From a checkpoint of a small transformer trained on Wikipedia: LayerNorm before each block, 4992 steps.
Each number is 128 + 24 x the weight over its row's rms, rounded and kept within 0 to 255. Layers, rows and columns count from 0. Numbers have three digits each. The size before them is the row's rms in percent of the matrix's.

# layer 5 MLP up, 3072x768, rms 0.0372, rows 1632-1738, columns 64-127
101:132126122120178135125154136154133094139116082103154143157134146128096091125124100099063092121126115145163111100148109096152130119140072131112112091121126111157131147127120096146100108114145140
095:131121100144170171160120141138087125091158128090171144121146128165086132165102149119137102100134083095133182125126147157148131165114151100154125110139110114105121138104123114110085140149078125
111:112113168152139124121132083113136118134132117140096101169143132130130132113095159109132118135117181142134151163177143101136116110185142148126093127168106113138116129143124180144178122131125154
103:119126153136153117116144110150139077121134109155153150145092154158109119140132066153124127128158083101092141151119156113187114107151093106123122083136155138121145155148157088158149189150193140
101:121132161142166094163105154129132143111130173107135109156121137146139121142144111159116152124098131119168090127129149148151097165129121114113087087157093121144077144129170155086134132125137133
109:059098170159158107150117118177094092155118140120109083186119143152170125147108145111100133170139122138134154114099176151100149126122120148120140131135154116130148088153159130149140126155139087
090:132127107118123150143109083132175103132087149114140101135146117152145150172132090152096105142110170108180147153154114118152116091120138142106127165130162163118157117143150157130142128128104125
111:107138085138165097127142114094125127114113136152128110156129151164129130139094148106156136178127111161177105131177136110152104094172145101144106118163089128121124150151147107120128141134179155
102:110119114127140130175123139087149126095173150170116103091143114128135098078102124143141129130117165145097100131140118108146104134137113104116114162157117146124137136160124082149111110128095152
097:149118147133135133095131099092148126119134131153115132119116119122121128116112147082099085129175132074110115140110118139124077120153140095123153136114149134162153131178085127117119147171160139
092:136162146128170144087127088151149134144124097143109129172131087090091070113149165135095138167139113083094124131160119120138106092142110126129121099127122133140144132100152121122129093137118173
098:141109115123145171180102107110095106085138119125137155131131141136144142147104146158121134135146151094107081128124112126134122128106100138152104078126114110113122122122145105144114154112060155
094:094099135145141113144159115094156132104159090121112131109149105135131141155115100124096147172146162113146110101104126132122093111146127132127101087151130139131152141154120156102190150130090089
102:094152149160140090126090118168097145137097106122125136123094141125093106105114103104104112152111109126133094074123100082138137137119135084154134095160128153125134144159170108129093153139095136
103:131083125160154138106131088145115130141126136143081157159100154150085114158131083166135141091138123093121113178180098155142164091168150122145154161146145125070112121114127137124142140144137146
097:119139152096092116131153116131151102121111134132111105146120105127110105139145141165091061082156109086110108139111129150106144124122134116149092154107115105144120119134154147168143151096098094
101:085139119163114161109133132106106126147141114144146129143172099089124094102096131144133102118127127099104097141147153144109128149151172112139154150131125107057168096149129132150133128131132103
099:096116129138194158105116130149089139099119180162129182105142141118089107104112114166147118125143143115140166163136152097139123169153137110187124149120084136102083138159149134150131113122116156
100:113134125131151106081149146156131114121122184104124116138099140140133099120100073125108130113162168109142127137112128079148138125113096154139163162130148158112125160119099113134096100166143107
095:100111159181135098096130087125132117135096128137093112188139141126165130151144125114117133111092127119102051138095105139113138116133120191124124130151118117114146141151119096105174160140146116
107:094149116157127113132123141133123112113136163155146123151118112141109119135095132119124151157105126116111119130147154131107152142107078124110145114117157130126155098123126155137123135118124125
085:134103149160146111120156159137142125166170119154086158149145105132143130134078179140164127100150118133128161115157130119153131168165139159153156111130137065175052119108103121105086139108140143
101:133169142152139141112138118153131113099100113132127182159142116148096088109129125150123126169162119084172103145167128085189164134144093132085158123138123122127134145147104133088115151145167140
097:124111173112156120120115134141123143125119096134119134132125136100131099182162126186096117112128136103148123118107123170158133105128103174113130180198113097101120104141146162148123170125129133
102:134126182170114123159127130110120155156147119136137150134119203156103105064127129117132115142110125164096156127117123185116134137112135140105176136114121149098136157108135086107098176089135138
099:101111130130141092173143152118176132148132185154166154113112133140131141185115154123136160140139123130090101120125118127122121113184110124163131145123146112141143130120120128120164138138107126
110:118139092142104084138153109121100117133138172118158080123130160157162120124162100114170159147182091170146100126098124123103136121158119113154154097165116171143118178161188128114131138145136097
100:120094210154194154159187144163117106146125120127112173103102160160112087098105099095113147101155150110119125154133136104121145119131146128134152158113105168108145126090163100137145146164144137
101:109121131114118138121148178136124132103129108152130140107119139131120137118097115125096123162143100162118114121122107141116135147167163108094141145133159083165111136171135098128116110103157163
101:113104085153165171128122137087126140170119132129161139067126121151107123139115177152093123116155122110123087154109071119092125140110103126150182127125066147122142099141133135130118121179086128
098:143155115145105125064118107163143086159116142173131157137081167151171145161115142122129122143123123150167124124167088112116149104135126128138108124163119153124132151112156124113149125091124136
105:149118126118180154129139142122090081095124145109153142115159157149058149137096098149151107160154116134132128111133108089186173082158083118127096146175104146151149116107141134110124137105142143
094:132118141137135143153148131120133124118116155119152148100157115165083152140122144146117093134136108127096120140127127147097129121127093107149074111154096123119114145106154114113159141110153166
103:142133157164149110132107174120146132133140100114108129157108141151091099101105149082115126125134128131144174120096131150132156128181137143093104176166114142130115150136100168153154171126125161
097:150110136146110148123146127107123108145091124139112142171117114146148128118089174139113139113129136195111143088130080130118182131113153112131122116143095122105129128103148143127146120169146153
098:114143145129136187122149081137119145120102116132102160140159133141128136120129178118111122118163149115137150130120098113108185096105133145139100145118126172094139133124155137114146148140104137
102:157100183182184151135108131077154127118152154123146096179115117134150089157126134118108139119108094121117099153154135094103118148106103126126112105112131156141167114136137093115122110119149129
100:120108146138141167145149137159131105135167110091099127069096068161109133136148147139126102123122137067087112108122080109159119133160109133162172095145130087166115146163136139051139147137120126
094:132114068156123157165133115145156147107108135123111145099175121105112125118176107163121147121132124105146109123144128109176108130125154116145145151141121121082119123122152139133144180170112132
095:151140175148141153127148153131144104148134079153135152125164130111090179160127151102136150149106113088093121110144138141149150115160082161148153108163104107122118140172117146125107147126120130
099:128110139142090170125124156118145110148149109167153151144130182118121109138144129175165122095184165158122098137153129092139124129167115149133110130131089115124117151128101131107133126125150076
100:130147124182108092121129097134117130106158163107158119141142142150117142090090113080131109143199109140118095156112149103142133128105135113160074150132155110182146127113112105123093192134135100
107:135124110141117123114134095147142071078085115115145156153124123160141150135125099137124115159149166106119144166114116148100150131143116124128097115148104068120137099173141114115141137186128175
089:129104098150109129098113129118149130108145127090126151095164145152107128142134112123125130129115153126119103120152161135150121099157111149138159160163115152104120158126135165163103153071150179
091:167136095118135147108127168119137127146101136188160128152123168137160152141145164104167115129129129115143151112133135097113115087125139175116185129170165097095112150108133155116124170180162152
103:165125108184105126109151151109110135154157201147155132101134133160110130122165097112132140160120127133085097138138098111097148150142180151150121155154140162149145119111131121083101078158116100
107:167152135114127153097168152142140069123109121169149146161156156115111120132130124137126087147138105163182153131137135096134147123137166106108127119124107106141172141153136153142115153143139140
089:097116126138129136099132125093156119143131124119126105134154150138099102101096127123122134142197124122145122166159130155139145132172140107160118137162126138134127099124146123116112107097115117
091:110109140160112092102115130114128152133143140105097109132082110110151137136141128132114133113123136132117090180126125152124130150181130144159109125149120076139123133162134146074171126130101142
108:121085117121125097119138109099130122111149130095137115138153121154118099094135143104116131144150111139151138191166113140126123107109126138132149136127138098142121145114126153161116148159126140
103:158103144146110158132106100133153125154107100090124140163117131130101117112108111124116146172142091108141149139087125133146128099127109119120143093126130113102124114140129155162119117099154113
101:062108146099131137123122134137137139153145111126099116133126116104059126175123136155100116163138149135149121071161080126142135111159099145142193171150104129132115139168149152095157099115120159
096:123153109138140112132203148110125133139097131160156128165169097176110134151119125128102091164139128091131089165091126087147110158095138134129130142116142108143124124135082129119137124119103106
099:154089148142121136113161132150147134126121118131133139139126096134112132090124121148106112139082108152127115122159134118113097100155113134146123114164126110103128139146151083111132196105123111
096:106112099175134137129133138122089119111115148149123131152136091150135115109124167109188141095114100123116116129147137163112138163120161138161164079123109117125137148100158121150165140149084154
092:096109138091100125136150100118153113135125107163122123138129128091109081111149125169133111118116118098116154114148104121110141115159093165117117153133137125067163121132153135112081122142168137
105:126110103110122119100151110143138098133121115118123092129158184160128069126084111149122115171147138129111083149136132143110122115116139141138186123205147116146121095135127194118125121123088077
108:099100091122149146125106156091138123127132143133086170119113130183073119146143112137082133142172107115123078122165096160171124123138089147137117132116113149141120116120160097172113112117109126
099:138132105145138086099152095114134114115131120128070149139173136161124079149154118118111152149136143084137137127161133091155078100146146115131115098141130108071144120140137122116137106135142129
101:152124141137105093106157099163143129105117123118133151157169153147092143130123100145122162131103145113152098124124090136118114140087123118165122096120133112137156131146139152129178129107135117
104:162122167149136125147130136154148117105097108148110166124130136080133112155104091102164109135162140131083147163160155097140099116151160171091131176152148137123136122109169151141148095121165132
091:163131140133077130092112121106117147124142144150109138124112122140128105141125138181143117161124143116161163156165123173107160118126123142137141132130143140142165116158144154144142124128119114
090:121112164168107110114159110130092124081113160123133051159169109138137129109118100133155137133136102126125161149102112147175085115137129160163125158175114093145108161105124109175119103178142117
092:146165177139151112125111178147162136128098130112131127154130130115098136083124126140120105134082108090097079118166119073151161090106134110161132120149129104107118115129090144099139134123161207
100:127101093132111154182160124128114066149172122120084123151120139156124093140100106114084134083153123143131134109146109132177106113161142142093071122140152149123136146108179163147147104165130145
106:090134128128152142129099094115144132142128163197072146133135095113117124116064097133135102109122127097135104111143136119144099136146103153092146090163141136144149124114100142135152114085122132
100:122158148127144094164127130146122118121116104132131136135150152093158132119137119092115106120110130113073134129132154131157078154146126134108138147168120098091168137122109103102101117168131136
110:126091124133123117111123117142161158120076158124103120125129116090157146125120114137122136128150121145134140139125112164131141139138175130164163112121114108091115092125129147126115148120102102
096:135159133107117158124134110133116134153139113125113165124097131125125139149163102144135098118117109137193139130122126165163112093112130159148141119188131137109171164136151133107136157100128145
100:126151122109117099115159124146136127119122125142099088071073133120158141160117101115093119136149136123095118134122111177112121150151141138117133160165114173147111169120124173148108103143114088
092:102151150172140154159132148128135117130152132139121114147151143109146107145141130117128084102111104154132149115098095135125078127107121156144160136071113126143128137104088165122156096092116187
095:109105155147115153153131127144110148100106123118110117133154117109147102145109084180126093101137096133127161147117135116130091142122112121133151100154128095138155161108128136142095114113117126
091:146142159149121150140119135153125114135153078127064124104160148106090131142170164146127131142152122065086104151156091114136132105148115127174170133137116125100139106190105165106165131118100136
107:101098087120109160093115150110150140124168106130070071149126118134145120147089113152140164162128177138174108120137184121164121121129143098124088178127134104116187142134115112130146090090109155
096:103125133114151152176140082128111137124104102141088160131114107134113130152124099157117104126136107118167164128117113142115113157157116082146101148137135073135150134150101116131113124133126158
099:114087110178146122075142099120125139084130104153139136199118101155141112126104103142117159144141097146163107138152173125128123109153151084159135120087128133145154110123122141128176152078092118
105:171138116151131127130192126106127132112129103131084101121119135147163072129117130131124145099149089113156141160143103109111113133135134142138181131170071106106137115103132141158139133141133122
109:141146199121097099112133129139126135090117134111117073113150131178134115119103130128117128133155142130119156160104126119129152123120127171147095153088086141119135099133136124149134119143141150
101:163114141154159166143150134178110126132121113139164139133116100133113142110093112114149120179138124109123137110123155107157088126183097142161133119152152163137155115121099131093145131129125135
098:079148137112163151165167128144120123094077111172171153131182190126064097130058115117125154147151102135128154149126127131150152130106131170128123115126170074115152135136127171107134129121138139
106:119096109153127138179151089098134125132117131129105098141108125135141106093110126143116114152097162124124149170156114112133104161128095145108164138158106119166152124143136161133162121140124112
095:130132166129131119160093124154155132115086133092122123139091130152131129143093124133124101127136130127113141085162118133163098103137114112119113112140121115118139116162148158123100113131130117
099:115131133177152117134109121176138153138141166121087169109109069124114127138129129141082147069133158076138104149146135126133114142118119141150135155136139139133127166133155110147073099138107085
099:154128165124194133113124070165137079141110097124179156142113150107117120134120052117125120146121140081097122129136119120159127127167112122165096117134142132135142166147132096106111132144126118
099:142094113125106129085137133126136170119087102160100157153124170158118136129158100075101080156146121120114120114146135116145140106120118136121105181116116166138126139105113153122125160116157150
095:099162141187090139102112132129117120118147169119142079145146165089093175145157143123147144101099133119105152133127100147108122115137142180123144117158138076125113135150124146097147122128137121
104:096100086162145140102121125119127123128143096133122141129105160106127145129097149133075143162095104118135160112077114119138138139146122144103133164122098100125122152129164130089117141099117116
091:129110146135107119100079146121170109117098171109120156139116111075157103120120129116121164153120141111206140095119112152101095113130129119157076112134121150141123123164104108124138082121094150
097:104120106163122144138130170165151141132064122159118145164085129141173122124110127117114157110159117121178125165134154164123110125158119141174142141115104151137144137145140192116120109090129099
099:113114135134145088122135148089129114147127125188134154156112130168140075109144117096111098143147091089150130119151159144159124078138149137111115120122110098106142147106175148119103180107101131
099:142130172115133116110146119140147165104105153146106110205114159061159103154109080136142129118157099090117136166129095102077108115128156111103125094117126114121176129143119127148097126145143128
100:084144059133128131122099153144113150125117104121156144062108125117080089142117096176124121168128133128136170162088180142109113143129143122130151129171100144128174111159127162150113113147125155
103:086165145160107128121167116133141114145122146170129142145121185158147115089109111145122139122122096137118101123129115103144150078107126110153143098139104105100129174117118109128136104135140096
101:096087175165127148133166140125109154141160186135113127162117136090139130115138128154115148111177120151110101143142128129155180132154140134128142166156150096104110166092187151099091163151119089
088:081142138169118127123119065126078139119117108125157130124108136143137062107139107125120163087119098099161126132124116104122117141138087148135152130138140115073129133145121119154166116167148141
099:160113146141143133159167095122134124093137107112119144136149105092120109116104124154165101119094120140109103125155128082136117096143082141146132105102132109112130134131155124114088161135185159
111:139087113166137125082128075076102161115163100136131146153123102115173090114140139132118136127167106127126164157125132098149152146138107125141157127181096105126149127157117136138098125154073151
108:102153154151156099138140136129126138143107133117132119173132136149110115173153099117162136110132168125129139179177122125125126147127099155089164138142123141109117134169129117147141127118125154
098:132114107121162109098099141130126103123128173109081115104181142051106098112088133155146107163130141093178118146130138106145123101121119145095125141153117114169118121109124171056144164134143139
107:125141115136153125117095135117145132130087125103167152192129109160147122125098180098130114125096104148146121117107109112179067129126133129144113135145103128121147160165135112119129110139130116
104:146109162116161113129118123151132135127098128108060150136080082108100118116152162182121110125152135093154126105121134136142149126140071094107151153125136117120133128138151132084124149108168128
089:110112125132143142116084122115130139147113113103146122158096137141138062135093119094107101159160121129140136092106146150141113148107123144141122180140127143147133123131157105138127129129111090
101:116133109150113135118131071124099126095179150104124139123114122107126147140120079169105126121146125103112180105114141165148114142152135152090100090116103138156156117152141168128139103150077127
103:141146158147104119131133137131135106166119151099123114126140129126120085118143088108123098146157129104157136126115141167192109069140123101160107152148130085127145134120121130093189210160123151
102:090110125117117113157093100164137130141114118156151158121124128120100079089143120136115091114113122127127131135140097114123110119193150138167143179125107123152098126153143163154071084147132125
101:142107118145148149112116079120139129080089113137147125107122142156111162143119142134130106097101139150102107104114176117120114172162126145160156150170112088105117153151082127076121137128163119
096:142148172109126135119159131141160142144100202125107067126085179133171088119083167163108134123163121139140114095140134154142084154107117168126128088175101106141108147126100101138165145117157138
# layer 5 MLP down (transposed), 3072x768, rms 0.0224, rows 1632-1738, columns 64-127
100:093131125114083107105122121150106118148140139153125116124150157119106193169122098109087129119120102091131122140116117128122096155100107085140120104145144101115141134163133105086133118146113161
083:107138166121105117133161117118092107166135099174133138118126100111097129113146128120105168117076104140135135164159120150143143097145098144149129156142134131141156112141156143150144128116153125
106:116099141135146131076176131153104153159140151113103154119172146165126150107139139104123117118104143157166114157119142121097119163131154122120104123141146176110101136151120123080093143140119160
096:128102135071083134113110182142144104122097174152121177135109152108134105149131137109179141113150105142121153136147149132154099141110161125140115115121138126129132121152144116116124143137115097
106:119140149131112080136141133152125167160143140085111107108123122115151140115136125113115095103101113150103122162130096106127138133135112141137156141106141123145147147111110108164129133154123115
106:162139051108098153095139102081084141132121168153105093080161153118109150135170117147093073088141145120100156085138093111095163149129101152165118105123094155108108127142152093139158109106145177
086:103125125111146103150154142115136156124151126124089120090108167127046115097124158091168097165166118163080156080126089166123139138138118133161126101120133110104116135124135135137153143151108129
107:090112111103109154113134113122122094116115096086130137117132153111122138139120114168142173102147152124125172118156096129137155167139105160161148109136128129092123122136127125139164143139133118
102:123107133121104157132184158094111111179134167114151110137103135130141125131199149136137113095107137134131162144099137118126124137131153189161139108129136128169096134170160139151085142126116144
094:123128125142108083106148076131103089105135115138104136133127167143126139118151121156131143126122148162160124146114167082125126129135085141125140178122112149120147142088158144130137132109087099
092:114154113125140110120170117159125126146138110127155121106143133166142149120136113090104163127108085131107148089157132108135082149136169062122160126113155158175140145099087144151112153156126126
100:119112133115106133130163167177068147133147141144118139117128170162110131138120120119129135130110146114158101151117141124111165143141107136133103188144115107121122121113147096097090088122127141
092:143099131112154147114125135131143096132096127112081122172093123091111094127131142086148140105125103138140129119141117184145113105108168116120115102163142113129124108158145166145073089133130141
096:138132085128153168085136148101123130178150157183137094096127116145136097107131132155145148125162113109132131078106145144164127140187120129151131104153102135138153136130125126138178126098144121
109:123130126117110130157137154145082148103143180114166084140133127129137164163083119161108108161126134097126140126120109094099140124149117145142109126184128090160144154137137117095150132123117166
086:144112161119121172142100104152114176103138107145112175158143176114167125168097102113134158140107115088155155096121099089144111155129128084131167101166137149121109139135125117123102143117140101
104:143135124091124156112126144172153098143152123115162124134096157130135133137169126127068127140116139126162166120125170130136116096128090148106134144120158128163128133150145118153159189123117102
096:118147120112091154106085145139156113154114150092125097176135111097085122139116143125109131138122129111109152092166120163106121122127158106158149155116167041165080165152110167098117122111082155
103:132089112141131119140110096097105118085160118122130125117175124126099144141117199107096138128110168123112138124160134148138148092130141166141124108149131114137124113132162149129154150104117149
104:116148133104118123122096146142156093135113094142122129130098125150087131125131099126090100151140152125133163150177115137134176123092104077146111137108130108079100158147101161156127148180107146
115:146113151123135150146149162147141138108125104137162170120102106157126163093146098126119095146132105129168123107101129117118118149104120141081106126156107110103164155137131168086140095125125122
092:091133102139131142158129076131159109103099164101116092133122109088127134148105104152062123156107160132130096142100099152084164108103133088103184106121149167128168125123110119113182123150084109
094:125125103116103155090104144141140134122135145126104131144122114161143149146137111115112106127158113119112101123109123112148149108110128154138126146115119130107152133132127110117100087163142105
088:103113144114116115124173092105094125157134143155119104153132163128148167102162128126144129122179169148130141130146137140162132118124150122131125132108123150135168120133141150129179139141128132
105:130128123149161156108114089138085095115168130111149088155147128145160190141137098117124117149078155064155125167107120113106137140092115119125102080105157104130131090166138125128112130116092103
101:125087126147144157135178138137120139141164093103078124121120097173165154147108103139129123100106141169157123181139123128132111135089115138121113113127117110158144146083095180130129111124132094
113:126135127134124158149083123117147108131076103152121122172104117194152096123097067143118132133136095109115099166120095132147143125125116082138151145137163117117133093087142096136132082112142120
097:134131117145100135100126128108118132153144099140079098168152137165175119152121151124151118115121110118129118097113155111142124152152115156084129100154119124122078163131121144140135101142128129
093:099110131124171110124121120105116133152126115133140108183150120124120086144143141106126171151125181128131109115146106135151122098133123143108152140094122168101129128136129168108130112176114126
105:077113151120099133146170109129128121127153107141090154149094156140174120120119132113111108147125114117134104127129087155107128105136157104125109095147176132090201080118159152153154103111106136
101:114111143123181155130136133130130151109130162102160156122128088151109113105149090176108113177112129118114142146128146134138133108140154151186129102133113163142116092171105080091140138132103132
100:133110135160147126103072160132112119137135123106136123155154063104081157137166115115134164095108152122132101152120123135123105161112145144099110112096121177092169137104144105118163159161113123
091:167141138109120120129140119101106146143152091116055172148100147109138134138118105124145093146129143105141068117171073146135168173106113146163138123121132150141130116156156112149103108084105108
106:113115121141141123145131078124107114124117162136127116089107102142160120141147116100127104161124155159144107152171145117113127113118086146122155146151117167094135110099136144112104109150124101
099:161097134142106163136133106146112139115119086123168118116118167120082109133189158158156174123089105097158131151140081128147129127171116126153141087125129163160137144115091131123100159126055115
095:155118143128147124095114117126139113173127117089134109123143131125090109136114115116143119154137137146097143115150139069137127094124160098124125173114084144131111076138115138136096141119142119
092:118136096146139191124138152110120150123128139153109126117112145108092095139139151118112102139121102125150161123143094139151153079144130159146168133133140114126113122162107121120118131149095115
104:101120131178091104104141108117109139129085095122149123135147140115148146137135147120131157111137114158166121155132189132076124158113114113120092132169086143128129118126133124162115125121112108
094:139154106156097131113118071135129109099103183122138108148115171102164131144128139158138151117148122123104122119086122154128155184136159132116116146097120128161120142130144137176083106147120095
096:134168100122092143106106099112106108117132140120107093154125149123152092122106084192133077110136128119171149142139141119144123170117155124085144130144134157157141140127133115118130129152140135
095:130113153090048154141125136127149154126101134116133134117156092128112121113124093101124099152134176107102095109104134130129121134127131115124173120157141159113138162125134120136115116109084123
097:149128081122128116084149154136093131140139121135151106125120196129143184136194150107107096122122140128151129166135138159149148147173164139122117111124123101144145153140138145129114131120130143
110:119126139131111154095104175152150126120099127156148113159130119111135086119125107131126126144117096155104140128144096124149097132132081088086136107133169146126123096133112111062108096153155110
081:127128127104166105109104079078101183112097136139134111141153154136164141160144132155126121135119115145117181141113149169109148133115121098107135147112089121152119134136122089111100106136136123
095:139107134147058162149135171132134114117131085065123132140104124144115142139131091095113118162177105144099066173137129109118111145147122101101075142116170162129118125101152134087146175109158137
131:131119147052086128148097153137127115085083096108108167175141116075139103115121169157119165131142156087160176117123136109182108129118087089114109125090108096101137091147119146179159134119129146
106:119083111162128174133092085107123131077174112123144153159093176103117154168144142136107136147110143112097138108108094141078130161168138124142149123122113068112131167165167123133111129157095110
094:121142129122095129128133131124147166077134146093099095092127147150139126133123132129156133179109129079112105122094119130105132150082147103116172145106129143110136115153107120107128182167133159
094:145123144115099095116127089142147125119122130087107119156165105154109164171139116086082088112164150111121152105146119147122126115133138102133133122098095140098130117131131159165133144109177165
114:103103139156108099140144141142163150121126153180134111083127086118136129143139121145140116107129186149141149152178191089106123157098097149135143137105093116069087123105116149143160152059136126
108:083136131113156131132153140121162106102145119140115132137119113089130064134148128104161115122176111109088139157152134112110084127114088166163145172115094130128136140118176152150114132123113098
102:168110130115094146102110081110138135153119122104145156124128126175158141102085101161109106105121139117190115121137136111135112120132163092094070150132101151094135152156130115140103114121127120
096:137089126119133107099053102126104130118137122123143128098149105069137175097154121132147163118126131115121157143143102164092135118150130134173110094111115115118118182131142092160103112068131138
091:149182129118105102118069083110082095105165128095141112099144160122148145172200142114183127107129129146160158085160162106135116106113134129085116126099141143091097103158129157111124061152106102
094:135143128113087108148121110130097110073107119142116125084122117149116126151129101131145095173121112116126111157081133114114123112151129121109156143139092104094137135120177076134091111107160137
088:131147170086184104118097098110169098141154109085123192113095129118113141139087093139128115177150118145124139132129120151142126103111176099131184145144090156115139148155120162150132127143107140
110:080140132130123129138113156149104119095136103141145129143103122121043091137124139131143128105136195123104167142148105147145094112094145129149107132111145107122171099169112124124115165129172132
109:152148078101154078123047150159137123126072165119160161125128145125145124132142137126099117176152093109145100085094139131146086124126141057111097145164127092136120143122164177085147123085116113
104:106102148133091154093130167148102123137120134136144100165136151096140163131080112122174114146158120157138123149109087112120133120160134165135143150084096154143117132099150158097081122129140123
094:121175103101129116135130135120130082140133159147137104135087121086131155153151138127098123137130117110089147170111130122148166149136132117122167084110133099093093137127125094133126125138137128
097:142126100133127119101117121178141130118124148101103144138111118100096092100128105151097124150116134092125136081121109110180114120132142069149127091142104081120091130118149157120114149113136104
090:124142086092152117148197111136108126125101110112136105118150131104155125154122108092101087118136156104110104110146137126135082190117138121107115124102134175143129152107110124112124134130140155
094:154112101135152114100108142107144127152167132135118121107121153131144124103103122122130121141127161146138141074147119150090139110119148112116154143109126096150161106112163146103082148094136127
094:097133128135125097121134115097102139115143160109105096087098110117135156095122136102094127148152089136142149143112128117113091120123176147093087127109117148147082142137103125164155086138056081
096:123159114099129102143112132157136143093124129118138100119142146129148147108126116081121157121123121090101152117177157080129144103116111117171140107130156132108162095146157101107150143156158135
099:125143147113136125145148173106145170117167163137129102098188128115141156141112110111165113114118090131132169141136170125139163114128091117097123116160123134142146128113098088105063146085109171
099:125150137110185119144163137137138112072145136098133140123144101123139135117109136131108125139107082126148150118112116128143181113141113106147122108131105148129166106152163130125148170110148119
127:085156122143140091107123119166157165117105098152149182147130116149122138139132143134110164108160140112122163122121141094099135123105152115096101146153136133086154102115111124143110127102126092
095:187111123137171133072129118115150136125135121150179106123089100107123147132152152119098106150149067168110132104138119124090138115113157213102107149113135147134096133129139135199130096125114156
101:125107063115125152119125155128096120140114154119130149139152173142114140146141125105083089093118117148113121151125152146136131078128157108153150094172171125088156111142128101099150104111143134
085:148131089120136126081126144155098099095144121138101147141113133144105142114156132128103167153126133129152126143145135153130140142135140102118118149151145084105142083105129115116131133123110137
093:143145117123139146170079095145119098158121122146174103126116151124094185114125155122160125126119119145187135106153130147107123130101128145102122161165116099135138102154107134171159089088153116
105:166096135118170105114108136123123133093159162127111118125112112147157137096081097162148153111114148211132136115126118113094146139140125150134098153102122116132102166084143112144150143089129116
102:111145146146191101135145136099127186174139105130058135136121098140104093162078112108119115136127148097138097137119135110183117139122086114135137140130142103124151101129123124164107143130128135
095:136125145111129128132113136106170101111153124160090122145185137133116122138094157087118145142090138142138125118110110141156136108127135153132131141098160125103109093076118125137112131147080134
085:128163147131137116144136137161087145134126121110136136088151140127108136159175111123135103073152114109104116120178114144155137119133102143120153140081162087162123149138134136118127133091144109
109:059125108102124105161123166124101129148136145139107095084124148106141104093122090113100139179127112140086125121155129164145116125140127110140111139136119129169145112096177149126113136139077161
107:145130108163130104113118071125132110158119131149108072153153129094135115171153098159124126154144150121146116092091128109125113161138153148106155112101121137119123117068138132144155137123129141
093:117154131112131105136106100104133171150173111111093200135108147121131129117126140088176155121119079117152088132158088116150166096129103134131127109124145114132098089124152124139134128137133085
092:092141152140134115062167150138104107116124119122148095136143102151157154112128113146129091117112123121110165151147135137128102130139104137125106106108122140114111110122139106167126114181095128
110:128158129152094135145139129101111148138147141142137130131097113119114107118109146122125142129146140176085133151112107130091156125156143113102132115088171070099175149154140113089095119111127101
097:128089136110122120188188131095135090135135136144082108169144110136159117172136087121108093124137121103086077100116086148133129144123115148111115118144143160199099121108126104119134123131164135
095:139137131117152106085138105138101147066101123135135155126123128161118157109129127094153101091092131115124125115176114120155137143153153143172146119103118113085129114133146139112155146148156118
099:103092131098095127123114134123103085150138172126097111127162118163116107166111147132127089118175178121117164111146096172114148042113122189126101123088131113118144104144133149107141135115165192
088:128179119153120157143117099108144138111126163119126151143135142128106150110108125129150141103138136124143125125137135155145118144115137090157108126142183105107156133134110119137108124131117142
095:097150114129153107139139108100145088115168130114081144111163133134093094133160134127120105139152135120144133095121154161127131144143170131119110162148139152138137130105145125127124118116138090
098:125144178164092072117084123139095145094104170108137135140128114116082091096096124113126115125150147105177124102146176095137115191138112122122121145112146084107144114150145164147129155170139119
103:119117091132124175123145123092127126128205121171152128108132172092127140121105106111092141092161117143107121122164119104150163128143147161115124114137137132148142106135121122123130135096131153
097:132091139160128137136146106128118091167176122146135117130120162158125135134128117153118116125117142132113158169147144126111129136124145131092143119119129121140109111120154105098136152092125133
112:127141115133110150160148113147133155114111145142125155110111150110125148121127128146137143125133125109131098150110138114132132155143142068119159129164123140188122125140088103125117118100190122
095:096102103117124163140145147113136121127112105131149124126138114129118140151080140115118116117129155161112147135129143097122095099155130162147120146101109156106115136096096133122097103126158128
093:142158121130144133116142111160097119115147131124149129161100132133161126114183109132114126122130160164130163136095121134133115137128156084136131129127137108113143099131144136128120175110158163
096:134127131131139140144105133146123127131144109161162139153159131124139114116095137142134140100112127088162088136154114158107117137154125170067120138109132154125135078084106093132119131129103166
103:144142140139159136123179144115125102182080130107102144120142152157161101091152112120139112169108111118132170126129100123190152110106112153119115141078103123142120121127133122123152130170127121
092:124094115108098161107152122099122124130135123129139128095123132087171108163138156129107080143133142104100144136095076158112148116146173136133160141115160093149156092141171112094145115102132152
105:130129107135210120116165088124144083116149123148083122085110153121097154135122123156091109156149134113067150098137130138131085091086128132141178121146141163132160116117146150137175118160095135
114:107151140097154116118147179121125159144137097140145110129117083136104130118107087143129185129131133087155128145139111131129155127136125094173158154151170126124155127159161095143105131109109139
100:102127105115161128143140111120127115115140161095094084119117192125152155126124124098102102120179122162146116083138135137097097115139130147136180134114074164122097114132157115116112121132137137
100:171130097148163128150115120198133099097100098157155147156099144120101182119132119119121134114090141114101133099135162139140108134140141109102081153143153088171112110105090166117135104087149122
108:183169129134127124136134151147092138125103132170134119144128126109123134071107136146131148126100094144109082156136104159077157099165122162094167127103132084135154139120129138121094160105142081
102:116152099160144063139141122128108150091130136133134112092105112127116128109162009110120152150121077090116106122136098137134116134123113156118136166126140115123116124111132117112097117103074116
094:135135163148092128157119120121184133138144147156175120092163122143106127161118155196140142092113163122170117187148122115126108137141105160165139083131142113068145150117146130155111186126161107
099:154137143098128129125123142166126172165153148107157139138136171131128159122131143110167135159164106103126136082137126086130137145093118145113124119155131097120091092146125105152142182133135124
104:118155139144148173137101132104152151106123103110153142123118140133104145115083115144127129114135116108164086116137136069150183143132126112108119109123149176117139140177136152106124100103182107
098:180129118090162108124132104130170139111131117154089159134131134134137119102075106129157097099137141116120119155146142143101124141088145107099131123148131140081165081109149136127134135118117134
096:085107162142105142151182133118143162158083085163149096132126127136110136127114122121156145173159125142149114138093102129109096128151119097110113138123127139111120140064144137150171055136115149
089:172091092115140172150118130129165111075137128116124135096161107120101143136158126098120107090108155143143090167133146110141150100193102149128109158117096154127094158135153194122151105160144115